From a checkpoint of a small transformer trained on Wikipedia.
Architecture: RMSNorm before each block, rotary positions, untied embeddings.
Each number is 50 + 15 x the weight over its row's rms, rounded and kept within 0 to 99. Layers, rows and columns count from 0. The size before them is the row's rms in percent of the matrix's.

# layer 7 MLP down (transposed), 1216x448, rms 0.0366, rows 254-270, columns 0-63
098:53 49 45 73 42 17 38 49 70 84 50 64 52 41 46 52 60 52 57 53 58 60 51 47 45 37 51 45 62 39 54 38 56 33 38 60 54 59 46 51 40 42 27 45 38 41 62 51 45 30 63 68 33 58 59 34 53 40 45 24 54 47 43 56
103:44 46 64 58 45 43 65 61 35 51 57 58 57 54 20 63 57 50 46 44 63 46 86 48 53 50 68 39 69 48 39 64 63 44 50 27 76 46 68 61 62 70 58 43 60 56 56 57 23 39 36 51 42 35 60 24 60 70 60 39 58 69 21 33
104:53 51 49 65 40 73 64 55 39 55 52 79 47 80 66 45 49 46 79 35 75 46 56 55 64 45 55 46 45 49 45 33 75 42 62 45 44 65 56 54 45 45 46 36 46 61 28 65 47 64 53 40 31 51 52 40 61 54 24 37 42 16 58 30
097:44 15 64 30 61 47 47 47 60 54 62 55 83 55 65 70 49 39 69 32 46 51 69 68 56 74 60 93 33 49 35 47 56 44 60 58 45 40 82 43 60 41 49 40 46 64 55 55 39 53 39 74 54 45 73 39 44 19 57 62 45 63 42 59
098:43 64 43 38 33 33 26 66 38 49 51 51 62 66 45 56 57 55 30 56 51 74 23 63 49 52 30 53 65 53 48 39 28 65 39 56 53 35 64 42 53 37 27 64 38 31 64 73 58 22 71 57 56 48 44 29 62 58 64 48 60 29 51 59
100:55 56 53 56 54 63 61 61 57 50 51 38 55 48 54 58 62 52 51 54 06 52 42 52 68 52 64 41 83 30 49 48 26 28 49 63 53 48 53 77 41 29 25 40 54 39 55 16 54 67 52 38 35 42 58 63 39 52 58 56 56 35 53 39
099:53 61 47 78 53 49 49 57 34 80 43 41 57 53 72 35 40 48 20 57 48 44 53 40 39 37 30 62 67 57 33 49 59 67 66 51 53 30 44 48 72 34 37 53 38 46 54 34 62 20 45 48 74 61 46 63 55 53 56 46 27 38 54 57
106:73 35 65 47 31 31 56 68 64 18 21 68 28 41 71 44 83 36 63 44 58 51 80 66 54 64 59 55 49 65 20 66 74 39 38 33 54 31 99 51 47 25 72 53 63 37 55 52 38 55 50 71 82 42 28 62 29 41 43 21 59 52 28 50
105:53 30 43 45 39 48 47 54 40 52 42 62 24 66 69 61 35 48 59 66 57 44 60 83 59 47 46 53 52 74 57 61 24 50 40 42 59 60 30 44 49 36 61 43 51 57 17 44 42 66 55 64 68 47 71 28 12 38 58 69 59 67 54 56
090:52 17 67 46 65 18 70 80 78 53 73 52 39 44 67 48 54 60 44 57 56 60 47 55 63 40 61 35 20 44 45 41 58 57 39 36 14 43 57 31 48 80 66 47 55 72 49 25 38 78 50 55 67 46 74 51 82 74 49 48 35 74 41 76
102:53 40 34 58 47 57 60 59 58 63 40 55 42 55 53 43 27 16 37 67 65 71 58 20 35 70 55 65 53 27 56 48 57 76 45 50 61 70 53 62 43 16 50 80 48 24 53 73 39 79 59 52 26 50 80 77 65 51 29 55 28 35 57 63
100:41 44 58 48 26 50 48 30 09 40 39 45 71 54 60 65 71 51 51 54 47 66 69 00 27 45 55 61 42 37 52 61 71 37 52 43 51 48 06 61 77 40 55 68 31 85 48 40 56 54 52 51 52 47 39 45 42 69 45 62 52 33 64 65
096:68 40 59 44 44 62 54 52 55 48 45 63 57 31 84 54 68 68 31 46 15 46 41 68 29 26 82 43 51 43 50 47 72 50 53 11 62 49 60 46 37 66 56 42 60 52 60 37 53 60 54 41 49 53 43 57 27 47 52 44 36 83 39 43
093:80 49 46 43 28 53 61 75 20 59 44 36 48 83 48 47 41 63 60 40 96 25 45 29 41 65 20 43 53 56 63 70 51 51 42 28 55 44 31 43 48 76 47 63 46 65 33 41 66 62 65 30 42 58 51 61 35 20 45 64 56 57 56 14
095:40 39 76 77 45 41 59 41 50 74 55 51 00 47 53 30 65 62 58 59 70 60 46 38 58 40 40 32 27 39 58 34 49 52 52 74 57 36 56 73 32 74 76 49 37 60 51 43 91 65 45 36 66 60 53 40 49 38 71 67 49 59 08 40
095:52 57 53 46 39 41 62 73 47 49 56 78 59 66 17 63 31 47 52 31 31 56 59 55 43 47 65 50 41 50 38 47 47 40 39 55 65 60 45 54 48 51 19 45 70 46 52 62 03 64 59 67 60 43 48 36 54 58 61 45 37 20 68 49
107:63 70 65 26 26 72 72 73 52 67 46 59 61 49 38 46 70 64 46 41 83 62 57 23 43 49 56 39 36 29 34 62 23 40 36 72 53 32 76 40 60 22 72 59 35 15 57 53 58 54 51 28 44 33 66 52 56 43 31 31 74 36 39 43
# layer 7 MLP gate, 1216x448, rms 0.0384, rows 255-271, columns 0-63
106:57 92 42 43 32 42 66 68 44 31 54 55 42 61 55 27 74 49 49 35 40 45 38 77 84 49 37 76 57 26 22 36 51 49 45 37 59 58 47 51 29 41 61 57 43 54 67 42 69 59 50 65 32 43 65 47 59 28 54 50 49 47 63 37
112:40 60 54 52 46 43 56 51 69 42 49 38 38 50 54 54 57 34 75 66 29 67 30 67 61 68 76 61 54 36 51 60 33 42 52 49 30 45 19 27 59 56 43 56 35 66 34 59 91 50 50 50 62 49 53 61 46 34 62 55 89 60 38 42
102:34 51 45 37 44 48 41 53 32 67 42 34 63 52 24 57 61 32 66 47 48 38 47 67 45 56 41 61 45 26 49 56 26 34 29 34 66 42 78 67 45 50 41 43 67 56 46 55 43 58 66 40 57 67 38 41 84 56 69 63 51 55 52 00
094:74 68 25 67 47 64 41 45 57 35 42 72 45 51 56 43 43 63 42 63 36 63 56 57 36 74 40 49 72 55 62 56 57 51 62 49 56 54 75 21 28 34 55 36 46 40 53 53 58 48 64 30 50 52 29 64 56 43 71 48 72 38 80 54
103:61 38 25 25 27 47 33 43 40 40 55 63 62 19 35 10 52 76 13 32 53 23 59 52 66 52 46 61 99 64 69 57 58 21 41 71 47 62 83 54 32 38 70 44 46 63 43 50 69 59 93 45 42 54 36 53 66 64 32 24 65 58 57 30
097:39 57 46 49 36 21 20 58 47 44 42 66 41 14 41 42 75 50 59 41 43 57 69 38 31 39 50 91 58 49 57 70 33 35 41 60 58 47 58 61 53 52 32 81 61 56 46 58 62 29 78 66 47 53 61 39 51 41 67 38 44 45 84 48
107:53 75 52 62 20 63 52 80 68 48 68 48 41 50 51 36 63 50 34 26 35 68 54 87 34 44 53 51 51 18 32 47 42 51 37 60 50 45 60 70 37 55 54 55 33 34 56 45 57 37 42 47 34 23 06 32 75 35 27 44 33 69 45 48
118:99 51 40 58 27 70 41 43 34 30 43 62 69 47 42 67 47 33 46 21 51 56 34 54 78 65 56 32 47 10 28 33 50 70 46 39 69 58 59 51 46 56 58 47 63 56 70 51 38 84 74 44 46 34 35 50 53 42 38 12 44 62 81 42
088:61 65 26 15 49 06 42 41 62 65 49 72 82 32 47 59 47 44 27 55 73 40 43 65 48 38 44 43 59 46 46 74 45 58 45 51 43 67 60 58 43 62 54 36 23 65 25 49 41 48 62 39 68 47 37 44 57 27 66 86 52 46 46 29
097:61 60 87 51 70 68 45 31 39 61 28 49 50 46 36 45 44 60 49 48 27 42 58 73 28 54 44 65 67 57 42 57 27 42 99 71 51 30 67 44 42 58 51 38 67 45 33 35 51 53 75 39 43 16 46 33 32 50 37 49 63 57 68 32
097:32 69 43 48 39 47 67 48 40 51 36 69 78 45 26 60 44 58 57 64 46 51 44 47 31 43 64 58 62 56 51 42 42 69 33 70 64 23 76 42 31 31 43 49 38 81 34 18 56 47 66 57 53 47 65 40 47 81 35 55 40 34 05 22
088:30 59 31 53 29 38 24 53 53 17 57 56 40 44 58 53 76 55 25 50 64 57 67 61 61 30 65 72 59 67 43 35 66 51 40 41 45 31 25 41 80 23 47 43 65 62 59 56 68 54 56 41 54 45 48 52 75 41 65 64 65 51 71 43
081:66 62 45 37 47 37 55 59 44 49 48 44 62 37 41 50 54 46 48 46 75 48 54 54 39 43 62 67 74 44 40 30 60 60 53 54 72 57 64 38 66 28 42 43 33 18 24 45 41 15 31 74 44 71 56 49 50 53 53 65 54 36 47 65
095:71 53 52 38 45 67 62 48 46 36 37 83 66 50 48 38 72 29 46 68 31 52 39 84 79 37 63 75 44 62 45 72 45 19 75 61 58 48 34 42 48 57 40 54 42 52 81 51 61 46 50 77 54 45 47 63 31 65 63 56 70 57 57 50
095:38 35 57 74 36 51 43 54 34 54 46 62 67 41 49 60 73 66 21 44 71 50 52 52 43 58 33 45 67 62 71 49 32 40 62 22 46 41 49 45 35 32 45 43 60 37 49 38 62 41 74 47 52 25 09 57 33 45 45 54 54 49 60 50
106:39 66 61 76 43 42 64 75 94 62 39 53 79 47 44 42 62 43 52 43 66 39 38 35 47 40 46 51 61 46 47 80 49 39 66 10 43 41 58 51 75 46 55 55 37 48 52 62 45 09 57 56 00 37 37 49 28 34 71 44 50 51 50 52
097:47 51 77 45 65 42 53 63 48 54 39 73 46 34 27 46 44 48 60 31 56 52 22 54 42 65 55 53 63 40 79 74 34 53 42 42 48 65 34 74 38 67 43 25 39 58 64 44 71 52 51 61 80 39 44 73 58 32 62 14 68 75 63 47
# layer 7 MLP up, 1216x448, rms 0.0366, rows 255-271, columns 0-63
103:51 54 25 24 33 50 64 45 58 41 61 24 27 40 77 42 53 60 51 47 63 35 55 64 73 55 46 53 53 57 69 59 46 47 46 59 50 31 47 76 72 49 63 40 38 35 38 58 82 25 58 73 51 53 39 81 36 31 75 60 62 35 22 49
102:71 68 36 53 41 64 52 59 22 62 37 46 61 51 34 59 47 57 33 50 57 58 25 82 67 59 50 43 64 65 47 27 16 29 77 44 31 42 37 21 46 59 56 53 44 42 40 46 52 55 50 51 57 74 47 71 47 48 42 38 19 71 36 65
099:76 51 65 37 45 39 64 34 67 36 22 52 38 64 59 61 43 47 53 50 38 38 76 78 60 66 42 54 73 70 46 59 35 59 62 54 47 67 30 68 31 30 88 43 39 81 46 74 67 32 50 30 60 52 56 47 53 54 42 34 22 78 76 68
097:43 32 41 53 52 50 72 24 61 66 45 72 76 50 81 58 18 49 58 56 40 57 59 51 50 55 56 48 24 50 69 42 23 45 67 63 72 70 81 43 37 64 38 37 52 42 39 54 67 81 50 19 38 36 50 00 55 20 23 42 57 55 64 56
102:71 64 42 69 55 52 45 28 56 76 32 34 65 41 60 42 22 41 41 41 33 60 58 44 75 73 55 69 48 44 33 47 40 60 60 38 60 67 25 53 52 49 37 61 50 46 70 45 39 52 41 69 43 53 71 51 65 42 62 34 34 54 34 76
095:58 62 13 37 51 48 42 68 72 53 29 75 44 36 74 42 41 29 39 35 35 64 47 10 51 51 56 41 33 34 50 41 61 46 45 49 60 55 52 50 55 79 16 18 76 74 25 51 32 38 54 38 32 53 41 58 60 52 39 47 64 73 34 40
103:47 47 67 13 53 64 75 50 25 24 71 26 72 79 75 48 54 45 60 70 60 54 40 64 42 55 34 64 55 44 61 65 82 52 39 49 76 56 59 57 39 20 45 52 63 59 37 72 39 47 36 66 38 69 61 39 36 83 65 30 66 54 78 45
105:47 24 51 60 45 37 53 37 46 55 71 43 70 70 22 32 68 23 56 51 53 34 68 70 64 53 53 50 56 59 36 62 74 87 49 87 49 31 69 76 60 18 01 50 31 66 39 48 63 21 65 68 87 43 72 32 64 39 39 63 55 31 41 47
089:57 45 69 51 45 55 69 60 31 68 57 47 37 34 34 54 74 23 35 63 62 43 69 71 65 34 49 71 48 51 44 57 78 62 42 74 47 47 18 45 67 64 63 48 56 67 76 51 56 61 26 62 58 70 51 63 54 36 60 44 49 45 36 72
100:17 64 63 45 30 52 66 35 70 30 49 72 49 29 36 41 65 28 42 74 43 39 35 61 33 26 56 52 45 47 43 55 34 64 67 38 61 39 35 91 61 62 54 65 64 54 41 35 69 55 45 53 67 43 36 52 32 48 43 36 30 19 41 45
099:36 48 59 00 61 65 43 79 53 60 53 30 72 24 87 47 51 45 43 33 29 65 54 20 80 76 45 50 67 37 08 27 48 59 54 30 45 56 48 47 50 32 57 79 63 54 56 46 38 46 42 82 66 51 46 51 72 30 47 46 59 40 56 48
091:57 76 43 28 41 68 51 55 85 47 51 62 55 28 74 67 67 74 39 50 31 55 61 52 31 49 35 46 59 50 35 72 47 64 59 53 45 52 40 41 36 37 80 66 58 37 36 36 68 42 78 56 33 56 69 48 66 50 56 70 55 33 67 67
093:57 17 54 52 27 26 46 53 39 36 64 48 55 55 68 61 61 53 58 52 33 47 43 46 21 41 53 32 31 57 67 49 32 48 51 59 28 49 64 50 77 61 45 47 32 37 51 68 55 54 49 55 19 63 51 16 68 58 37 39 49 36 36 50
095:19 23 36 28 42 49 19 38 62 45 71 30 60 59 33 24 35 33 45 37 45 26 80 68 60 65 58 48 54 25 44 35 51 48 58 54 49 35 59 58 35 64 74 52 45 53 53 29 42 48 45 23 60 54 43 64 56 63 60 52 75 27 33 35
101:47 51 60 57 55 44 32 56 58 69 40 25 41 74 34 50 34 66 65 60 36 41 54 35 67 25 44 31 45 31 19 58 49 45 50 62 51 42 29 31 19 63 99 63 71 38 36 47 39 50 67 41 27 34 47 45 39 44 46 55 45 38 79 57
106:40 48 39 57 39 64 76 44 56 68 73 58 49 45 62 54 61 42 38 30 43 39 51 44 37 47 37 66 55 42 40 65 61 47 61 61 57 79 77 53 47 57 65 32 57 68 49 65 16 52 47 50 40 23 22 33 41 51 09 46 41 38 65 46
102:37 97 39 54 32 52 54 70 55 38 38 38 40 61 57 43 63 46 48 59 30 37 75 48 53 36 43 65 36 68 55 25 61 40 43 51 67 41 59 69 57 67 49 26 57 38 39 48 51 46 45 64 34 77 43 27 21 59 40 45 44 50 62 51